config.toml
num_hidden_layers = 8
hidden_size = 128
num_attention_heads = 2
parallel_block = false
init_std_qkv = 0.0442
init_std_down = 0.0
max_seq_len = 384
train_tokens = 119100000
max_steps = 7270
Each number is 128 + 24 x the weight over its row's rms, rounded and kept within 0 to 255. Layers, rows and columns count from 0. The size above them is the row's rms in percent of the matrix's.

# layer 5 MLP up, 512x128, rms 0.129, rows 44-68, columns 0-63
size [114  97 107 111 116 129  88 102 116  85 110  91  94  97  92  93  86 101  95  88  97  95 100  97 108]
[[ 85 144 105 123  90 122 162 106 110 122 142  74 118 156 139 117 103 111 149 143 114  77  89 154 186 130 148 103 141 130 108 148 135 129 116 149 127 126 152 140 131 162 125  89 165 193 123 144 141 134 133  98 140 137 134 112  93 169 162 151 108 139 147 132]
 [112  88 108 121 150 150 122 129 141 134 156 132 150 166  88 167 122 145 136 141 126 144 125 129  59 104 134 149 161 129 142 107 127 114 115  98 112 126 128 139 163  99 159  95 113 154  82 159  83 150 129  83 139 125 123 108  89 123 159 106 126 142 167 167]
 [153 120 136 113 102 118  96 109 115 152 123 117 109 104  78 153 129 105 140 149 162 103 171 105 128 162 166 128 137 134 114  97 155 105 133 128 146 124 160  93 107 178 140  94 130 130  85 121 152 143 137 106 139 100 153 110 132 125 140 101 125 110 118 129]
 [142 129 139 158  92  86 147 183  98  95  93 117 114 120 153 125 144 126 154 116 127 105 146 121 116 102 128 188 144 157 151 136 116 153 114 152 161 132 134 123 132 120 130 111 144 143 135  91 140  96 123  95 131 157 112 103  94 151 119  78 157 148 130 133]
 [125 135 127 118 145 140 172 101 147 115 110  94 112 120 103 115  97  99 109 117 120 151 133 124 151 151  79 153 151 110 128 116 170 121 164 159 115 103 153 121 142 114 158 160 191 112 140 120 158 143 124 138 139 144 158 104 142 130 123 159  66 110 122 119]
 [133 104 146 103 170 114 138  97 114 103  90 145 101 135 137 118 125 109  83 106 121 143  96 136 135 156 153 100 132 129 124 110  84 102 127 121 131 146  75 140 145 129 123 115 101  96  69 108  99 109  78 142 138 141 113 103 125 117 136 148 107 135 105 141]
 [120 145 167 131 142 148 136 130 129 107 135 125 156 165  93 141 125 149 108 114 140 132  99 164 146  95 111 140 168 156  86 104 204 121 128 142 105 147 142 111 111 155 162  96 145  89 133  76 155 130  98 127 117 138 105 130 143 136 136 150 153  58 181 153]
 [126 147 153 136 115 153 150 110 104 162 125 113 145 125 120 165 131 107 131 142 132 137 165 142 101 118 113 102 114 137 153 157 126 122 120 113 108 110 162 100 122 126 138 130 148 149 102 144 134  98 146 120 144 184 133 146 108  95 160 115 115 136 107 122]
 [159 130 168 138 137 146 118 110 151 129  94 186 131 117 171 144 146 120 156 138 109  98 104 129 136  83 131 119 139  98 134 142 136 137 125 163 125 129 131 175 128 144 149 107 143 164 118 131 145 115 166 157 162 156 155 112 166 130 142 113 108  63 110 107]
 [124 198 192 145 155 124 116 107 105 130 132 169  93 106 136 154 117 163 112 137 144 122 108 103 156 119 117  80 168 119 144 141 102 142 119 144 104 140 127 111 178 143 135 119 173 106 127  80 127 134 108 152 150 121 156 128 129 145 124 146 102 117 155 142]
 [152  70 133 129 106 118 137 118 140 149 116 136  95 142 121  86 142 142 147 130  71 145 109 134 163 143 145 105 137 134 106  70 125 126 102 115 115 153 113 136 142 115  93 125  91 141 148 162 174 142 141 134 179 115 115 126 155 120 145 153 145 166 167 139]
 [144 148 162 130 160 106 129 136 120 130 101 135 116  93 147 125 124 162 160 115  87 123 131 112 140 123 150 160 135 108 145 142  56 101  56 125 120 106 146 137 114 167 109 150  90 132 140  91 116  74 135 117 147 123  94 169 119 129 136  98 107 141 146 131]
 [127 134 133 114 130 161 109 133 135 176 158 173 137 121 138 158 135 129  74 143 138 132 164 153 124 136 151 149 128 133 210 155 127 142 116  83 122 128 122  97  96 165 160 117 120 165 121  76 153 145 134 133 146  82 141 153 128 151 142 114  98 139 107 111]
 [142  62 127 100 140 162 139 142 159 117 160  81 162 108  93 113 159 125 134 111 121 147 124 102 147 163 135  97  98 144 112 140 134 115 144 128 140 125 176 102 122 185 151 143 113 125 110 176 126 169  99  93 132 179 110 136 146 127 100  87 142 152 102 163]
 [148 123 106 162  87 136 129 181 156 116 140 129  98 149 154 121 115 106 127 103 144 132 143 142 112 171  97 135 153 145 172 121 117 151 124 122 203 125  96 142 110 129 130 136 136 109  91 121 118 162  92 114 157 113 113 129 123 115 151 158 121 152 105 151]
 [136 135 114  88 129 120 121 133 151 160 164 138 126 105 124 130 113  87 151 130 130 123 137 108 148 168 127  73  83 146 139 125 132 107 137  99 120 157 165 139 104 136 131 100 175 153 129 134 150 152 153  63 118 140 149  85 137 165 110 132 144 121 101 141]
 [ 97 139 141 159 138 127  93 120 127 113 147 126 125 164 131 121 108 133 150 169  94 132 175 143  84 167  72 151 184 147 161 149 117 143 135 153 157 128 139 131 145 134 102 142  88 128 145 185 128 133 118  86  96  95 128  92 118 136 130 169  96 109  99  90]
 [132 109 129 115 102 120 137 160  89 130 123 154 136 149 113 148 101 125 145 122 144 132 133 101 131  80 153 118  83 137 127 122 171 147 100 125 123  85 142 160  98 131 147 121 140 111 135 122 137 129 160 155 167 112 123 124 132 146 105 142  73 164 139 127]
 [127 114 102  92 131 163 126 128 107  97 108 153 100  66 123 149 138 139 149 129 147 148 130 115 156  85 137 132 157 113 116 165 144 113 119 105 164 138 102 148 123 139 119  84  99 148 153  77  86 133 149 179 107 110 128 101  78 130 152  84 145 180 156 134]
 [133 156 126 131 131 121  87 146 106  92 121 179 160 146 110  98 130 153 177 161 149 147 122 137 127 130 179 162 143 153 130 148 163 143  78 165 127  99 134 136 137 140 151 179 153 120  88 124 100 122 135 115 169 124 145  94 147 116 112 163 150  98 111  84]
 [108 103 119 100 126 165 168 114 165 111  85 150  89 158 106 121 131 134 110 139 141 131 129 133 146  96 145 132 142 111 116 153 122 131  97 102 109 112 140  72 116 134  99  96 144 146  82 107 169 102 145  88 173 142 101 136 163 121 138 161 132 101 127 144]
 [ 86 101 146 123 134 141 134  94 129 136 133  93 114 168 101  99 115 116 114 112 109 113 143 113 142 141  81 122 158 141 141 104 120 159 135 129 125 104 117 126 122 119 168 151 139 115 139 112 146 107 111  82 142 101  78 134 134 123  94 156  78  93 146 149]
 [117 152 128 108 126 134 142 123  94 107 116 151 109  79 143 137 117 151  99 121 160 155 122 109 163 132 175  94 132 129 129  70 102 142 161 123 136 123 146 155 119 156 136 142 113 109 128 139 124  70 120 143 115 103 128 144 135 189 143 108 106 103 163 142]
 [151 126 139 105 136 130 138 137 113 126 125 138 144 131 168 157  74 136  94 126 121 126 144 133 137 120 187 125 143 127 161 170  87 136 122 104 143 157 134  84 135 113  76 127 109 130 153 141 130 126 104  71 131 164 164  93 138 120 169 105 120 116 171 151]
 [117 126 110 154 135 151 138 112 101 145 106  88 109 156 143 116 111 182 109  99  96 145 107 110 141 114 117 151  97 148  99  72 128 109 146  97 125 103 147 132 170 124  79 139 164 104 130 150 141 147 101 143 141 154  98 142 135 160 150 140  82 150 129 155]]
# layer 5 MLP down (transposed), 512x128, rms 0.122, rows 44-67, columns 0-63
size [ 99  95 108 111 103 116  78 106 106  84 105 102  87  95  93  93  76  96 100  79  90  82 106  97]
[[110 168 115 145  54 134 108 113 102 169 136 105 105 138 113 129  85 128 141 130 120 140 129  76 105 132  91 123 107 162 148 136 144  98 157 147 174 144 128 149 124 155 103 125 121  89 123 111 119  75  87 164 131 109  86 140 165 148 139 130 157 136 115 163]
 [165 156 161 139 127 112 111 135 126 109 117 119 132 126 103 134 130 169  91 143 121  88 154 145 137  99 160 131  85  94  97  98 166 175 136 141 109 109 137 132 103 130 105  98 121 120 133 126 101 120 140 118  84 139 116 125 144  99 102 134 133 130 110  93]
 [141 132 139 172 128 143  95 154 153 156 140 118 108  93 151 158 165 119  91 114 102 120 166 110 133 117 147 110 115 119 152  96 137 133 139 128  97 120 125 154  78 160  83 131 114 154 125 133 148 113 112 128 137  94 131 113 120 119 170 120 172 130 137 125]
 [114 147 161 109 166 105 130 168 134 188 128 146 155 102 147 147 127 126 144 112 105 117 151 111 127 138 147 155 117 159 112 149  97 130  99 150  76 105 135  88 122 161 149 131 163 142 156 133 148 121 147 124 162 146 125 124 135 125 146 125 166 102 132 143]
 [115 113 136 147  96 168 121 138 169 164 136 164 117 150 136 134 123  97 132 143 162 131 142  84 159  97 131  96 126 136 106 111 124 132 124  93 132 179 158 127 155 107 102  87 119 131 103 135 120 164 139 127 129 137 132 129 146  91  83 116 122 119 113 151]
 [173 129  95 160 171 176 175 102 120 140 107 113 100 112  82 127 152 129 129 130  94 174 121 148 115 135 173 181 130 132 100 136 157 169 156  95 130 111  91 145 118 114 141 109 136 120  83 139  85 107  82 118 146 138 154 133 139 118 125 122 139 164  78 131]
 [127 144 114  88  83 113 136 144 126 144 152 119 164  77 132 136 159  72 148  91 142 137 128 131 138 126 111 109 110 115 148 117  93 126 142 114 127  81 116 102 127 120 137 122  80 128 114 132  88 144 159 117 115  99 139 123 114 124 106 142  75 148 110 110]
 [126 110 102 127 136 138 155 125 133 150 113 145 132 192 146 147  81 136 125 133 148 114 147 110 142 176 112 124 114 121 149 137 124 152 138 134 129 144 105 142 101 142 119 151 157 149 138 153 116 137 120 138  85 132 118 119 152 164 103 128 125  95 110 136]
 [130 103 119 107 133 141 153 108 120 147 134 155 123 121 108 131 136 133 125 175 134 138 143  93 126 153 110 145 113 130 121 135 148 117 127 105 136 114 123 141 129 161  99 101 126 133 138 119 137 129 134 123 126 116 146 131 125 184 136 152 123 115 129 151]
 [186  95 136 107  73 130 156 168 121 139 134 107  92 125 128 132 116 104 109  88 153 147 140 133 139 104 137 156 148 127 123 107 106 110 134 112 113 115 105 106 139  98 156 152  98 111 112 116 134 128 153 109  81 130 150 127 136 103 112 139 117 144 111 148]
 [130 151 134 125 100 132  87 122  92 165 108 132 123  93  98 121 138  94  84 129 147 142 146 172  93 119 143 153 160 153 151  99 125  80 150  96 150 175 134 135 161 112 122 109 162 113 121 137  93 109  91 143 155 115  70 143 119 151 139 103 145  97 108 127]
 [142 124 176 115 139 187 121 156 120 135 111 114 148  91  78 129 130 103 148 165 124 114 113 121 137 135  92 114  97 111 131 130  95 141 121 119 138 153 107 109 116  88 152 125 132 121  97 120  78 118 105 123 130 117  95 125 179 144 131 153 106 107  91 175]
 [132 123 163  93 106 107 113 120  83 113  79 143 160 146 114 106 115 123 147 126  99 104 100  94 118 146  97 169 131 119  98 105 131 139 114 138 129 118 137 113 166 140 123 131 125 110  93 116 111 104 115 114 124 103  84 108 112 175 135 142 154 118 109 117]
 [143 119 168 117 154 136 111 127  79 123 121 119 152  66 100 189 132 110 121 186 115  91 116 110 106  83 126 113 154 133 157 106 158 135  87 131 157 133 119  93 146 108 127 115  97 119 111 139  96 108 143 123 110 138 124 117 100 111 138 135 122 173 123 131]
 [145 112 116  89 158  86 106 159 156 172 123 153 105 164 111 150 126 111 120 137 157 115 115 143 128 133 179 129 102 106 120 100 104 129 102 131 128 167 153 103 147  87 127  97  85 128 103  81 124 148 161 130 134 133 126 122 129 123 132 145 116 121 160 123]
 [135 127  90 149 103 115  97 129 141 126 110 134 124 123 110 131 148 107 114 151 117 106 117  95 145 143 102  82 129 143 144  73 105 106 137 123 140 119 162  95  78 123 124 139 166 139 101 138 189 171 126 126 111 133 146 122 122  90 116 149 160 131 119 142]
 [173 113  99 114  98 132 108 159 151 116 126 168 109 107 126 139 176 106 141 113 146 115 110 110 183  97 132 128 104 112 104 146 125 114 116  83 112 158 119 123 109 111 144 123 151 110 120 136 106 143 157 143 144 151 119 163 137 138  98 106 138 190 121 161]
 [110 125 105 138 120 106 126 115 133 135 125 127 168 104 103 111 120 145 149 103 123 147 133 147 118 144 160 148 137  71 158 149 140  91 155 157 109 135 105  98 100 115 138 110 109 154 111  84 123 118 126  98 113 123 149 117  99 112  86 137 104 139 168 142]
 [101 126 145  98 134 114 115 121 135 161 148 168 198  81  96  94 108 124 147 136 145 119 140 117 143 122 105 165 143 136 126 143 174 121 138 113 136 132 126 130 112 132 143 135 153 133 145 111 110 115 138 143 120  96 131 125 118 171 114 164  89  92 120 107]
 [128 148 115 168 110 122 147 114 114 133 140 151 114  85 147 157 152  83 124  96 104 143 106 133 130 109 142  97 118  95 164  61 121 115 160 109 170 104 151 100 108 144 141 109 112 179 112 157 131 151 127 132  88 130 127 163 139 136  99 151 158 145 145 130]
 [149 146 120 107 155 122  99 116 120  92 142 134 158  92 136 149 151 138  96 133  61 149 149 103 118 110 123  56 171 118  80 117 143 136 156 175  97 164 156 101 155  97 116 145 145 120 104 132  99 115 165 169 132 108  99  92  92 116 151 164 136 127 137 126]
 [167 162  81 172 129 131 134 141 119  95 141 139 138 101 150  93  80 120  99 161 141 147  79 169 101 102 142 108  98 139 146 152  96 120 147 143 126 138 127 116 145 149 138  83 167 151 112 162  93 139 101 134 128 138 162 129 118 115 128 115 126 135  99 113]
 [159 152 161 109 133 122 121 127 140 116 116 151 126 116 134 120 167 130 139 123 125 140 156 154 103  94 138 125 110 133 158 109 112 197 176 107  95  89 162 130 134 116 119 160 111 135  81 140 128 123 111 129 165 124 131 157 136 120 107  87 109 121 115 151]
 [123 149 166 132 117  84 136 123 143 103 116 160 102 141  84 153 100 151 120 121  85 138 146 128 171 153 142 121 108  93 143 106 137 139 100 163 124 170  87 131 129 124 130 172 120 130 135 111 115 104 141 127 110 119 139 146 124 171 115 119 157  84 110 126]]